config = dict(
    n_layer=12,
    d_model=384,
    n_head=3,
    n_kv_head=3,
    head_dim=128,
    d_mlp=1536,
    vocab_size=11341,
    activation='tanh_gelu',
    norm='layernorm',
    norm_place='pre',
    norm_eps=1e-05,
    positions='learned',
    qk_norm=False,
    attn_scale=0.0884,
    bias='all',
    tie_embeddings=True,
    parallel_block=False,
    init='normal',
    init_std_qkv=0.0545,
    init_std_o=0.0111,
    init_std_up=0.0545,
    init_std_down=0.00556,
    optimizer='soap_variant',
    lr=0.00507,
    beta1=0.95,
    beta2=0.95,
    weight_decay=0.092,
    lr_head=0.00759,
    warmup_steps=200,
    schedule='wsd',
    decay_fraction=0.672,
    decay_shape='linear',
    final_lr_fraction=0.1,
    batch_tokens=131072,
    seq_len=2048,
    doc_mask=False,
    train_tokens=397100000,
    steps=3030,
    dataset='wikipedia_en',
)
Each number is 128 + 32 x the weight over its row's rms, rounded and kept within 0 to 255. Layers, rows and columns count from 0. Numbers have three digits each. The size before them is the row's rms in percent of the matrix's.

# layer 2 MLP up, 1536x384, rms 0.137, rows 361-415, columns 256-383
097:106165174156145141167122122136114104109095183109096057171154109117094149080123069121130094097142165131128135123152137099129116143135134101076103125087183151100144137124132119189101127136161096192161203134149100083145153154145166130143158176133121154181157153179085095117150097125165126114113148187131185152103194115087115147095166146159091105151123152147131165069066173125110154083117
101:155108108157144170108122087136127104170134138076074100042129144131184113120148131089065136159161114063116119097054113146169163135110181130154131113128189137187118174145146103093105100132139134053143099136104119139125104127131102135090130144145108146147100085159146164155119104133058133060128130146141142080117170137136126147089191115116150117167089153118081216172149071147180097108102
086:154099090084079131142092119110122115157119169081175134141147125133073123135128107123216175098119168099095067106155159154191158085151146131153097091025147119149167089203116112126141144140147132146087170145113135169125188092176124112132165173114125094139190113130095143177099132153103120149128113161100125143091184130138165128070144181136170122190174172158144087136110101084132122126163
103:158135151158161085244125127138128106083106142133166128105123173138145071065152100118161086154159076116119159113130124099132067145105148151107092190102227127123135196145088145138147112122240112145115138104196153171128134090132115164139113144137129106136108169089125191105140175125149099181123185076113160174085108129075126092121150053144165162172098194191137087125103120071178132101085
091:146137159075104176121142095093085147149129103078156129115093137169144074180120171138199143122166074142157112093171061119162212172094191148188088145127135135112151125145100136133095119058104162108155150118142135141100128095082125122120104096112085167140126187081094139089114153152134189139109134118147150191183149133124086047158137196176181151078080134117108113165134147116109119160056
104:134093100134156100137095106093147111125218061115130142152154157136058127179167141196124119171126101099142125085117126160090151056100107124171111156197086136239125074161116165137147111122151107106157108051070165105155156119167141140119144099088125128180103155176106105096189166117119140114167131160114086153165140131103122095130141128155144128140086201103112160111119112165169130093116
117:086136108201184079111129159170065171126121123137128097094118107148114141147114134123102167129129131141115116127110067162162104121120096140101138157153186126128149125140176130139141069176091098140144147138122091090126165142145105194093127107125123127147107096121071109133122155158169062146126177097131152159084187121160131146092088171129149133117149073146113139092123111063121150076127
075:124070181123107114160089130125065121220143099109177142128136138084060126123122175120111134147128107136123134126145135130102124139095142070149119165151161121126201114131137138154086113158146038200097140090160108118114152145121164130122067081137111091123157113137123086147133111149101080104168122140178112092176169081184053133127127169129143112094138101142077076147170153113101085095080
090:123087118105130093077081151133099145077155144166112131134124042162132101186148106186146158084117130165138149147144136160113166137110121128125134166170189117103142127165130128110157137078157125105114068108108138135141105174143126105145072129057125103164078129130175146190123143127144147123140137152066100135098186120144125147139122094146144160171095147129128109099127155156143121090151
102:107147152139101137178107128143115089165111100156077150097136156113122122076122162137135112201179086117052115152141131101107099114127132167116072141114162122159070161173155099150040090074141109123053121086044142170135147144155138148190119148071084110200169099186121156083125196169179157163162108128129127137160126138075146121152227108100117065138119132090092085166131080130107074104146
110:129136129101137166122074116120146039103149181120126129158139152062202111120132093143064157086042111177159188148129151139112178116130081166134093140084151154128156118142122111179116143157141079128132134165100089109092099173144090136096120128151125153136085182163197105117149107131164166132084194136151120188136176146148093128105129090145112168147083084123181083142134129129128111103055
086:147151109137133133139134121145129162159070129148062097143147103079086147183144162203104091136158129151145186118171060122140151133124133053133174201126083155150146092135169138064143093119161118109122156144088136070103079158109134116153117144108115092147106152076129132141179137148146145105154142123088118090112114168098122154109153109119134189014108125085140157141049133141151166095130
123:094148179120115106150146108152092018083151164095103180173101123143155076119116169166067172093139147143171128142137136138110126127195131157177073189115141088166183128099151058136113135096077152129114129141117087109112086120057127169142150111087139124086115143175210154101168140126068086147130146151088158145125114160134102103131118067172015149137107122141115083135137075095129111107148
126:135152115151140123199118154109166071176142129088080098078117152090141184119136111120187105072130124143169149183127113182169116141114107112160086146145123169132155065105167134122116086108183067093136128177133106172129115137084109132167100142107111116179110172087117148147115100100203148126069087093132120111132120127168129119179074208106132132153157089115129163133071106087075150133083
104:151088085079158216099138082113140102156140138114109144100061122108190117147126155132080071093086105167097137080184116159139129136143115142162163087108109129123128168146099146138154135165147082081163115150136159130137124132058120136117138073121131065048078141094146132081107148202140208132178137162110129083155192076158041112078108138146107123152095118140137184104143160140099090140090
101:134205085119176111139138097200123203163157116103072116113125134156118155136156059157111138140098107109067171161115151158111156137121132141129072102102096098097115137114170113152123140129143129147083147096149117128099144145112087089130157134090151144143140168125087080135157108120152062142118115109152102161129119137147126093141137128167136110126059134198208114121056139134151088125163
110:148085121128133131126150122110182076135106068117099143146129111111114140100175156108147164149085117130156163189154129132101097124094103133190096153106146183127118124147173127105148089126097138128076147171143089125170114141067123110077123089120108126144101180097115104097100108127187143131114158178180096143177115102092167138206065146159191159161136164110176152144141090136117110123085
095:092124137160123165133146130207155094126057101159064194158108140148161123148131130168183082129131119138086150109118152125139180172130138148091148189165144127107081117168118154171133141125151106139165082155119126136127119091136105140136105111138166117096172185077134138153109217129142154116104068091176162113128155189146101142156147173115112153164126114108059097160158145101112115151086
101:124137093128162132113117080168175190132144183128130185135091151096087095138137143104131100141066069106144094235164139147102190156103151127174115114113184099104175112083123124142040153123148091163082184074098144155087100107203152098121155164146102116192088105193095151087123186143110138125180067126198132125124025142140104140168114100117184191132113146115096119118110099160099171176153
089:134109134120086114116125127124122124150124105122143110092121084116186139182164139152185157093083120145093101135088142086109106156174104137193104144076098110151129111128081100151157089156173092114096173106136138123143152072165096163138118158172067130157176116110091116098150137095127087100091084144112025114153125206123108109137202104147156096172098153076080122169145129136122090103044
102:158107093129080118182108101162112143098187137060188123094078054149142107082115191111133127168107124120124091157107135107157181134131132111147097156089186094111079143165109118117127098110129134143136077190061153136117119143075131158146180143104146143162100105177172101086111139177165173143104152150159146094124181109079167185062086116119183176103112103095093115102111091157124086099071
094:191140180173101108175151078184133090139141087122104129065124138137130107149116104155119166136083130159117097124157143101149072163127168131161134141132170113136141104062108121148089141145147156089107107133138072162047126134153147152129132151148174109131144125204124093082118133135143156130082135157128133094078142090187104189105102174121051100148106153096090163086094110160148092104101
081:146189172125114104148159154132140139083123103125061102111127100115135154099175116107092171123084157083160175113122087103142161115096132076107055160147122102131127115159153077152146116114157088129150178160110181159213128090165152154091145119134145094112128093105143105108159120089155095149175129059108107139135097114069152112112179094073151111139127112184133172186109138095142136130129
101:164197121157144094138110180108189114111162100127144116121093114161112093132137109070033093147138120115115132137134135141146127126140146173170105203087180104165050139156170099096116088102065124145138147122171158140131090129123096157121157147116143129151104132137056151130093151115129107081147113138174137144126083131187173112158083168171108120130119155153124132142072096136090113108168
100:177166165137128161169137156139123122163148077169140113132103157184097101163114067130139098141110149104229157123135155171128202151118110108163157152113091130150146135097181147130170147084174187054168129106133139144134078104173112146107119127120087142106194136175132095061142143151112131064128110099092121077091164055160108140118089158159160076134115118156143122102104108186163113114122
096:132113120148139131183125185077131100120153100121174130133178113096129078160111204154124162095144129127132123154102124137162124083119091107127162158103171131181098136129075124129156101065210122110114125121103117142137099134125087151102128167130146159123135144160091055132161115060113155110150072083103125101176116186132121188079144121122103120113102131068136189138116143114052126155130
101:149113099163153081103152103137097143137100105123103161127117063105117130124204147133090142184138105128133139115126162143201102150134127126119127160156168128148106107148126106085103162152134193125069138096124159161152141164131084191157090150159099129140115170207083118160127103128129046125151157077158180121097108047172163175104109186155141128118146072091132151150131143081079121156123
105:146095103124117143106141092060142167109204105130138163113138140113179150109128160213166143162145138150170111096255063095141173121167111126181113087174101152122129159128181167098132158177129095140147153120146146137130161170123138123078152032174095176174099150132173169158104112162185167122138168148143127106113186125138115176115100112108107200179153112162165089142135120146096205111152
100:106121160137144159201129142090167125152154195167109120132116140155128122103127181112080139116126179165145104166065161117192104158137152180120125157201143106105145104127152101102111106156137126138185142141128143098135134159141119192146114146064096159141130123144128152139130110117114142082129146196082114084073145070113125163070131089162153102129140099134144122139078124095104146133115
101:168142120199052107100151132109158154127153168097125148132136166143117138122130106109139104140141135153126164148099086086127096157147147105162120160108143103086123064138122083145121212134122096139095121096193107124087139150119079147175139112136116130118099173216092095124095110127149166115124138095120123141187122177110131109152167255064144133239141085080094145136085135087119121109132
106:123121187139138130123211120114167072136079164135159145089155195122192126067126180052169137111139074112157105123161102163118134149078064159209119168147145089191115087171120106148146124100136176185115151162141168098120118096108100178081172101113122156176144156103177117142058100125133170174123150109174081065147116141105111167114127155090140162132163197163133124123115139123100113131147
104:141118146122198097128102117094140152160097128124095155110149133077110179188116173126081120188083097085171097167107161123145109082165177104104097111113112116129146177119035147152137102171118104155064123154076101127163115160076159132132186091096105096141137126102183147108137148109095152159136134195151117119171153164129160117095139148118129103108171170112188164158172108123165179070140
119:135155181147152105146109108144154156140145113115151104074118091148124138128125094153088144196136140163108150138127138090079138039128110140108083028103142056129126091114147138121161141119074181123115126164099144172113191100136163134074108143138096085099105156151125077123145117145157162165121118124088151091160148110114100123175167146166134072107123132159146160158127151157127114085087
103:160147159113111077141110160152103146112143166201101130135147158124131141136153083144111177134112094052123182086153156075101124159132199144190130107150150185132185121109166141126053111131114142146157090130161086097119109111136128170106201106194124104152141128139171133152072165092097176092119103156147130105132152126111148155193138110137106089124137176192140119079128132107101120090119
118:113145168136131120152215110139140071107100140126128127092138151087133205073126181124128066131149128125198118243120158150157129172121137176138104130116093107113143136099154161163117112141144168121080084149176175120097148152148171193176112116113097166108135137134134170139107166193151120086149114112135174159151182091122090126150114220123127137100173112166074127189132126108119101144092
090:118161121141134119120128108116161100110079184110084116118104112127071146118022131108166126120204151112181125122105121126133123116083076130166127082150101129183179149195157114070157126123049086149092087171115130167110160103111148130099109140116125116131118158056123145150104059142172135169149131126122146130187110229118147136135105146107126143142151155139107132141112156076148118092113
109:147164126174148137168143115208142178114154126135172069169128158101137138075146105110172152128165142160141164110132130163160130100134053167086133097092050158161170119130214110207131114163151131197118111130129123115146101117161151159065161174129110124149161157073113112192146102103123166140070131147113187187072130103081170093097144045081099137108188129070128179077064153125076120108142
092:159149130151121120066060107124097097115166114081133105084131130148087151139074159057166079098165097064082112155128115103070149191110107175102109107061083185128107148124156163069139145091180131127089147113134103164104173118150103163164150094115136137125135145119138156171112167107121105131150095192145093175168132161164136082075175174145095136126157161157206115112057132165131178108138
095:104094166108085073148130109113096102057141182196138133166150134078148075138188068108110165101101131130194072135151177069116125127168109135141137136098173127073241176103150155114111131206136175029081166093135121113135166138189121179075192109152031172111175139156130124146158110124162103115139129175144157150114082084154160137100170127157128129154136156130112122144112124129116088154089
086:079166110148161127126168116123162102097068078153117123110139102204162143083165069095178127149106136138101146105110158112128107124121140134133082157110159103102152152157112087155143159156177104091116153065144073158121110115163139169137153138165134094146124118125080202098158060189176138187204083091127104127125063173117116160113106128150170136092104126139125132173105113189099121143049
098:118148162090031132160152094115105077147154133124118105094143099157125143119140121167200159107127141132163150138162153146115051107165116170097084213152139123139146173101145099165139087143111131123197111158201141157116126116192099093120175151149100099169143103129117110172143077177108180132084141162130097126201170135132153108175101172100112114197167097087080217166092163139081154108135
095:132116139095127115144099139176145117102112125093139121104169075077115122102134140110110140149111114150181090148094095159174147151069168133114101085122173116102096112090157142107185112166126117184105177044128203134095150165120128148150164162110163164157132149148091106103108123103150127150155116097109173106172104127115157143167077169171141058176153144141087138061241084044124085096110
090:155097099071103164152142089112122158130081112093113123078121129135143164091062143115142098064146151144138134174143088136219120115131187155095138142068144099128136090099156126194065141118149167134163061121127198192102163140092078164113119215134120145161157160099085133127102197088126104080136107156147194159104101112135178100082115129101170169138115160125169095122186107092134131136143
124:127109130086189154185095091108138122184134133121120117100110189123188146142107078110129178180145103127212148127113087171128169174126159201108159102154104148096132113108145083113168140112116115099176058117089199078120190094164170061133066165059113090120095164122209134122131133109123132154084167074099152115098125119086098066150180113121168147068120171119146112126106167057118108120131
108:120111101159076134160135171091127145146220096113163114105164156111116222149109122119145135138086110110142112106189174106105134155117088141139119072107156158120069116064144081130125164151171119047120097134133132114102139084126140192120126129185119137119179124163135131089102106119168103153135153149148156093128087093190157088186110075096083129141161085072154087116098107240150113127137
110:164129117091130123144179122183159081112182180078091127084073141121194115131108162137141128166092110103122151138171136132143170154089127132149062131137141127071135105182176084099074112105099068074179112127088185145132118168125172094161122163079108160141092128223199156159157116116083165168150130173149126120149143151134135115129161126091132146130110138124125112125066167145055162057124
095:126187172129109168122128100185109149115129130147149102124128141134180118095154132164112099122105125088142080152033099115182125047173159173110089155146118128160098101167133095104095135088122125029132148159118116152127140202141145170078101060143097131150131125122169155122211131114139149121149127173142149110152178139211099126160116133098060162081108159140103213172112151177071166186085
100:134077121118106093132139136174113067113127180178166097117168088059117100139103137130134146143105199115221112140163080182123116091151149172125136115124104134113163113121152147098116157170105131132111103065074126134133090097139145159136083112126071087092077113131140151128158109055063105112122138118079199126099144130186097122211159122123089137135221122178099137135148160173131141096077
098:130157160132161142140132095116131118224138098102147128036116145123132084127105170143168127113120133083109171112170101167106138080144147096093123088128125103102169128143098073195179169108096124174134123158085134106179149101130130136114141130198141081162187121097112083194145132123179118170113159102140089117119141185103121158213084123103142191143113076160111190095126117107113169144110
096:104153078135112121181154076129114104115086128114118134103120116125140109069157132129142110178103106178186116187056146108160128124115173093152163167131097139132125122160144106112118121100144180116148032080107129072100098093123126095161150149106175156136155131121200103171131155095165162090109146159146098124065129101061106132122101081080133154127109184108078093132064131176076104108120
099:218078180121117111142139161172163147134105142137102168093121153126077125108137123151152127144091134133151106117114217115155123112065079154148150131119082167186125116129170091174186148145147122166153152170123095127131052089174150188080130146126129066151147127152107095094112102125144157122145069119100109134150129158087187064145157131126143142167155162134083152116131129138087131110156
108:127153107103101064134123113165075060154104145153091119077122127166100159095127173141134087177096110190138145124121208123178124156123121088108164062149099142093098164139162131102164083099161113085114101189150128099120149129157088130147131154108178098136088204134133159091080118103155118158138094144142117118151155193109140154109130111156112109079160126160160172161117196148114123145153
104:131092129112126145132151070192142219128101078069144128140184142176119127116210092126105132163107119147165124123124222080133124088097134101158095054106139149139152138103084124130172135133116124189099146114146122113132148135127131126138173090126085138134110129128151084176120169096184144130171154112171152131054198061135146135135147148108104136183137122059098142054126135174123111133162
107:138151108106171085111102145113173194172204122157149156104107135053109144092103148120139104127140149181123089066148065151132168127156164199123157110159090156089093172173082115135072091148087117075177153167121121118182131128160175151169118073068103162146166136097151165108116134091071081134083024182071177166139156123106168079152136124159128124126153173187113072132128151128146133124136
101:145103098097209127142134144168113117135145089127182146140132098104109120134161147150179110121144147132110126085134194166134137134108091092120195129162131116147091117155125148173138159164136176131167126132146138119166175181147143171061110136136129077157222119177190125185157162129117133136141093156143142107126154082179187076124078047069146147158109083123139092175150190086142162096102
# layer 2 MLP down (transposed), 1536x384, rms 0.127, rows 361-414, columns 256-383
105:094068089063120122050141101107082089110170120098132131146112177216136151148107076143138133133145101083121096158106162161085160118083077141117174115181123105171152113129141084091138108091179118078155080119129141137136128142132091165122101130103163075133133112125151127133061157077115061175168161174109069131147116184112129123083138089156143164115151118121091137131111087153117120050064
102:139140110109106156158123192090233119126144095156113129110118131047077099127110149208128122128125123166176180144096114117169098168122114163141098189108149144124108080114090096151085155096137142129118136154152083127107120129157127167139170134000125194111126138108164147096139088153111143101151151151131114131168135160081147115131132109111086141148151115140123067135146146126098222149108
100:140122098100115156139136109147049180109101164116129110130143125075174115162109147146150114104155143102219170121084164090139111065144085114110104163123111146137109115085122130133062129145122068183101114149146153155134169131130110111159135153111123199173121106056131101115100146113081131134111135071155154115128167096116108194119135114098189156155140064104103096120138120130138131104123
103:120136069108072203108079087156117120169094128124175110168115141177082100194224169137157119178129086183164138173159055108140164134151086061147118026077116113129162128122123153095139156125171182131162124144135212152111093058118184131093138154164150163133121133148120133106105097158071152135097147092138068059180095097097155120124136112095102103152123138147108157141101101174141125113182
093:148168114150162179120104111084092145164154133073142146126118142182061101111153105108093166126110118163186159116123080112108088077122130100084161132107083110096143134104122146080041114119067185145152176109102172116115112125087142142091087102113111156062139170140080129117109078178113171068148094154126111129138107130069119086116123094104113134126093107100117127136200141089151131105100
098:153154104145151124136125203128120109095093146123105151130088111114172110190110145197106104163108128128130146130131123111153131140158137144147094157123120167181111081171070113113172126076088113175196152109143153186153079189187194138158102130109122099142158111156152122068097123094133086132154120145151151147093069130085080128177181128129121110126183135111124101102125079144146160150171
114:143114152118129111133096135137138158097147059103159175141069135101128124156092137127130097108147151173115175167115134095100091150133132170063117152079140130101146170090148117163133121076140149164089115117182137107103122144149057164125100087121117134117196135132139110133112157096089085096097097188127109193158156089134110087131111130081073147165153157114135081113168088147091115161150
096:087077102158130092123165148149095117124059168142121090139130134159140155155153109101112123146144137137126048102116100064174121107035108097141121080095144147109131147134078166196190119183148129162109124092139113132133130118170153137136175117187112150186106155080127109139129120174127119153065154148106171116085163105117109109128089157090148100107121164196134165106082149079149128149137
085:097163124107140105144091135082170143117095134126084150115139198096185183109110147154098126150105146164077133068123069120105153111172177183127154073117067181132081096084134137096090195140131143178105165119114123123130149146122105130192166175142144153091158120142091124100127104119125120096115145150219143192185151098115113123131151108099098160076085162103105113120155065110146143148170
101:108137095061062102157111124138095129105201069137119114109174156103109127119117126099122183155153147152124136114205103158137159152143134159086089089058160183135114111133152153117157142042111101066122124130094110145111133076099185111157103142110083113179162160132105098084137200150148095137146088111103104100098149093157103151158143041112081099142123106093089121149157107099080156132156
097:146152150130140123061113095162070133120173106118200080116106133123074125122172120148117137150155114183131155112047121136071125106123206117119186143153095120084135111087118102178147128103130142063106151108119120118112148171135107096085155102098115092131126142154108135166186158166173139067099135112145150117105125117090155148115156065079131096125161146149116174107136078100160095153139
071:103137125109110141136175073131131091107108177114183157090117160152079107083118142156142121124088134126187169147114219136080155187197114126109086186160152226170055154133146147178168134117129088107104175138118088189151144185118162158190078148142173202136126156121041127114107132085077144110130175110131124143137123137108106140127114132113147142134102113155155135139139190164114175131184
093:152121147147113142120092140103151134083165094117118141141068142172141109104173091160208178169096080105101139152138140149108061120083097097102143110173145199134128161105153135124157129124087145178112156117140092086115155151172117126140098127101150158089155137151156122204156140109152220151148146094131140201121072184133129079143133116118179121097177127132140160193123100127153133151120
109:150192141106112121115103128102149073165117125136163169103097182116108160139067132229121101122067115151124168139117183184193074139128118155087148144059146155110140150108182155099055111156167094102088115164116114091152127105139197081175055129173094129092155141125116133125132163167125119173150188093171062125101098101108124074067090104158152123099132093129144078166131105164103120074136
088:169163165205121077132084092122151118150095077159166148229088156169098173153108092094181182148160135108117150085087102112072163139157148151096110138203111143146120083137134188177075129097097107113154135151113096140134134126132105097050078146145115116140170101160115125152160069074160068098107108020108134150087111119152180102131129123104126119117118129107116117165134123115171142131120
091:179139139146082128110104117099162147101137084132137119171117095149109164156078115152184096096122141139142112118117145164135098095112137053092162138118072161151117157090065134195119140106178125150128148110160138154106152099101158171094115176162118154116141065081109106124167180153136142137142129161059058068120130100115096161173203109139118150133102123188123162114103150170074156060119
111:149177108147123108072093119158085073096111151148142114175083067164137081116174150191146142109134133100117148073070117120098152166152146082152133154134114092129129053126092100143112164147081145163181121124197128103180157120151077100074105095155103082162099071178201160138099127187083134185154124106064078046150113072103112116172159179131182080096144151103118105116120154119141183088152
096:126114150076087156114156124132115115118112142147089195117167172119173122116105169135113094101076177114103127174120111124134159125137117137114154161098118086111191152162160132147161116078137182115176146103141172142113100106110116131146165153165156177053108149169147159125130113097166136102155171083089155143166128101153140157134071136114106091099101094103136186161089125084059156115125
099:131135164138138117169131100163154185076096108124192085163139137158113169150151169121205133153112169118133195141162146138108161115183139138105167103109128143105120121108157098111121163131131117141100164176120107140059151160121126103178064160123161163114113180173081129150088175113173063099131100118122134124089146126136085087105113135104140129149157133125169159140131100162189169118083
092:153149149213081080098149093085125126138165165176137166104169111095121088172134105117095102158169072134113114173067087161128139164156119134181094166125121115135178143098166115171105202217160122148131095144114151153116078076108062131088118135119094102110134179095150134085158148147131164135175131101108121070112135154112144145123109099110162136147145111139129093196193147126128140185146
086:113147191172129123137132122057100123112179058133101087132117146127113179140097138212162161153134117073109108151175105125104086095132105220117142106089137125066115146145126152150125122155118164122117126199107111144133126117115080114156114119094128091119161123122082095119086112115143104120135130166180176103060119137148192098187105109112028062114126097187094181125202125102130108135193
097:188147139181087189089104066138138148080186133129146082131141144116115097088144154131181120103127140189099142162148131137090100108151145134137096076145118124083096062093096172083135165095148145123120088185157115073138086146137119097125143132087130103062154093092069136145098153166133142103083152128098169092140125158142141127072116141112119174125135147071112171111156173172085076185139
084:121161074118129097078055133170108156132149146092164116102165145129117146107113194087121133199144078188136115105109226132086116104125150177151139154134031153104080122098150133089070068148076117132106092081145144096152109118095121090166111090160107133163097190132178171130115171144120143119080139114139103098100120214126112088151125098130152092155149093140123038158163112063123111102103
110:164110125113119129145109141116138135146133163105143092177092140169120055142180167112065147142101170119116192125146154146103157110135130102089087151110090083129089169180131077100180070128069092073174168120115102118154189169144082062154132104119096126080164004121090152154081167162098121146095170159191078100157141133109144063121061166166038154113092170158140135098043135129110145121133
093:069058074155114117174062104128129032133152128093109156132129176119163117092076138122100133115095131134066140114120114158142076146108132076062111120118132102099102092096166136114151126123129077097119131115080121141197130117088118110109154171172194161137101188122140082123139123159117104193126144205172090156088175183139147171129123130143125206107103153137137148113112116123098168102089
092:144150111058141136150133120165136193137100113091107183128120152159087139113122178151150144135124089109101096156139148146136119175130150139180083176156127094108151153158120127166133114160135108155088150107106188116150099090206153120095130163100178122162125133134165163101115117225057123134088142152143107149074123115120057167184108182117131088086186194073095150120150101102147124155049
086:125116159051124158172106093146187133112139025120095085120070120144147134116062145070136123085113084124138122196124096158106132155134183112123127093165098135175150165112142143064093060112099120132137131159092141109192082140115117165173140130134098135148101103168176120140166147183118090079115163148110163164185177108098119110164122093136126118106093156109142125160162172169136074143092
101:146134141201112119136109124152059133096093119134129108168115157133159124130126142142140140107085095135101162102161100051108136066148128134145086116074151128105089121100091108159192133138095104153181087112173131146123190140125166123151116120086144146087135065141166107182135129157135100149116132122112146112107209193171060118191140177118140162130139117085145154177110169141163111125124
088:130109118149155124108161149174153199152125154138167148199103139112132128085123138172124145108134145083040145137168070162085215170123121088209112110149098097095129156113158125108158108131147085104127169132109155175084096129197115149166112151159172138068191111154144150153168137113124154091139175132112148138146155157166097122146132181129124114099079112155093119109177127114134079130082
100:128130101147143119153093112103125059131219172149115156138132150088132141134076115180140124093144154147125136082134061096155164136163095161170160121099117135142155129059154145138133117116137082113126124088095110050190109099104171122141101129167140107106099137110149130136113137137070143187115156137134085142158141100126193098073068179125124175122130079118115075153119169177140119082146
096:145127131158161152154124096120155172105130149151091177220087153152102166113093234097108114102090149117143204112103120128118127070066150168123096069094126184134166083114127135128171120102181074140147134073132116079156132168149116163114165065081083188102190168092156164156103149130166117115080095177133154113063108120098088064110120149094100169052085130140108174179154166069100179196137
101:144117125128149118108087144092098130136094065124089222197179118134133088111113081086187132079161147150136055120072145127181101142113080144170157111125166130110113104149185098110087121090128088164129128110169130132125107159160124129161165197049146113141186153099124174183120099140189187080136173134080124162151194165099150128123074107124119061104097068139138149159151121093085108093110
104:129094078187150151111103088050066137144095143139090114111101135158140094129147161123152138099103119140121173189130143106119099151142122090090123131103129149124088147085127112205125106132137124131096088139099157087145071109207059103169164153099179170104095109095150138119114085140119125117069165160188064127116125162142164107092096135134042119170105143157118170125102192087104124143138
095:122181139152117112119121134135125121056151064150196122136129063147104165140230149195131105185085213042080094127072147192163177172096125113066130103154118161138155083156143093114125185113148139121121140104122109101102120126119135122134140144138105126058123096111138186167125146095145055108104091087133112097081129129160154150190141064119129085136129189133141134132136156093118137165120
111:043157115133105122142204130116093100135121097133140097134150130082145202129127138134138102081169115109178108155147143179181154166157153087155141115112098146167154083118157178161202119115144092050113109160125156131117167125132149110182086119102116172072162175142105135203096139150174092122147156136098118150127159097108137182141110181147080112106122094147133109140167154145099186160133
097:120097078149147132130103118090188067134129160142136142115107092073098103147104142072138086145122081163121126136120101085130104162181101136063155050078132161143120172145187142139082133173103167119099116130152138115129128148110185086190055126127145173079176118114143069162155096103125124121134164150127083147082063109113213129103148146110103128115093178155116149117139123098099086122099
104:128088121108145153145134142117105132168147126131137102103111164126153123052084140194119158062114147130119121099067081106134105140056154159074196132167148143105130097064141128062153111092077147106090155094110152149184149176114133174097094089127158155123081144188144095112098158123090167107174115136209163098116119150157080128165074120156123164125146112147127147116135160094128124113132
101:115156165114137119172131134094123146109092088121073109152139149108144142166125108139096144140116088130162151076070132130108158123111103134138097022137092126092144090073181143187118105109125143134165141133109194104149139119187147128134153086162093128177098173099092143151069129180089125143101130129099123103083133104132163159169168094144191154129152156122105103137159171135096081130123
101:192132151174068101191138180109111141134164105118123148147079128078116115111161134188161101139147124111137146156155173117099146124162103098119098144087099139159176139134095099133138156116184092140116135103137052129098117171107095084176158113142153101126038125131098122150107119060156125141164149091118130124102122180161113096096110145079153154180131108134187122130148166148138091131136
097:127158175123126115133100152126120091125129116117127104118137153196107121152141118210054158119113173109124109120191124133140156184233107147185113149101104199096075075139135151133176077085196174143153147146152142124113126133164158100107121088111072079093165071076088124086133108118131109131173157188166078090104149133132086185171157121166164093106126117149183179177090097140158053111174
098:208128139107157136094116121085127157113110128117124134091076168104142084124113136115110085125118101121039130095058078133122140127098141109091160111108099173145150087163146152095123088122071174214148157134137094120118069171122126136079109130145165140119134125124107119129113150042192154134123099161091214157123114113118148134120174152112139029087133163074121083083163121181107177137124
100:102106122137116119096102162120165140159144076119129109130181092066089106162131144019125197164133154153143148096136142063130171094092111079102061130105160128095120087128177104119137121163146140171086198157099157140174114154149110134091112115109074128061169129161086108131118163164151178168113125106096143071135102132070164157141075142167142097181182121144109117107103146107112133134148
096:098155084141105116128112144067093121117158125166134083123148135125118136106080113136139128148113104120047137124114142139144091073129146156097144132095174137113138119161140105124164112082076168091104021152054216174161120162174174127136108146127094138073162103071094205145076180087176147107066130159095157161137101172138160110072139066139108202126113134104137072090102106148172122110127
107:152152079160098160117101142156105106125164126154157109127140165117178111177168126116119135154084130171123109129057152168107082151115130065097099106105080155148057122126068131174104080169096155178051116144127093150142124183098118149166133081100115079145144111083106179057063133131141188124068108137115129166138146187143075130156114128107135121156116145144162102072125163139119117022106
092:114086179091127154123174131118103135165093139106117110128077146133113128115098118128086101150139150133076153150098074142130113082150120121102070102192089124138148088125112159113092084118085116118126146116173102132158112112114066115119153171139163116118067157091073127069119186164113089073126135122102139187117100177100085167118091164118154140140117167079144063142122157092139187192098
096:078131178135091126137144142108104075162185057201170174160083097188082176164083151139137155128158078136145154111119121116121126148091068181098093125151155099120073122121089168127134135062097176182118097096117147173143152117128197164161121049064120101095128120138133147187135121157121126164191149103133120067114133140154096065143103064110141136167140149164110136088105105126147112170106
095:165126093124143139094156149188119144150142142094094148150101140143108086127101100093165187211118094164149083095139079105127131072110158171150153214135153105144139146158129095111115078127153163105101093130110161170069131183107129137121083146111176193133171104136182083155152163093160073114124165156127115178145073119152160199101059111121110154145166183124138127144161123128157096183075
099:142130160128102163102143093091132074144113115144139088114099131127121111111128147234191153140149174056122120087101133085179080157153173138061133105195138097134156074069179151071183141166139093139141143149101109147152201159177115114207157118116182108083122148118103128164148146162134101120134109100089141115136136102115105132090219065123157127118096123172148128147138145095142144164074
098:166192126116119136113073119110101167090115095164080143056034158117141150123065143133119107090085140090127110097165060115149101103095125101102100172104120159131075173126134101146151110093112178041207133149152161143161120095146108132114112112128141149087096100142166134060191109156124126116128101133133107150052157149107118149139127143120188142136070058199124194107178105103109116119089
090:116081094138147114151099142087144107167177126147151120080100134120127117171151132114110109091153146192110119097157112118081029065149143117147172113152153080090104132124161124173160156105134184126112093093117164121098131150142144122113120104165120095135159163168165149121200116104124168119109132120133136098101131098083113092109165065070155100056079110122105120135116099139127160154141
103:116121118144124183059191107189155094138113124159128105228092139146104123120110115125131167065111147118084158067121128076175134124084107121089150068099163044154193108136129074059071089162102127108104122138103111083118132086148107060172136099095155144117087157113119097103162128141086160120126130088086074160126096071168127115135093143071105132127082096162151126128124140208061144234088
102:148081116124094120089137089127098135111115174087111165177129137083115121187128186164174159103138162100177143169122135090142098143108149141153130180158143114118159190147134129165107153198140126179073220098120129144142087121143103118144146134176185097120143144085130184111166135165126115140184089102105204113081165170085134110077142172086124164136095118126152132177140087087097174152114
104:132115116077078112103107134111092143122142121129117058178151158095135129081033115134154123097159146132134096129094170159173148114168150134142136192120127115096057128121159193114114097157117191121135129135091135128143173153099139117110112161172130079113114164122115187090191148105172102133128111086125139122121042159134104124120106119126118137072104099095146112149185104109138124095080
095:084132158127129101119145115106152167099131135128114076088155148199172074164106157129143175066114165141145112139113170103152101035148102159124090123141123161052138128141128142181138181117139131104113169096151160167106176176238135151157130166112128181145093155079173148192156131145145161138133133140112100149129085077116108082143121132071165121132101145193154110183054143110177102158099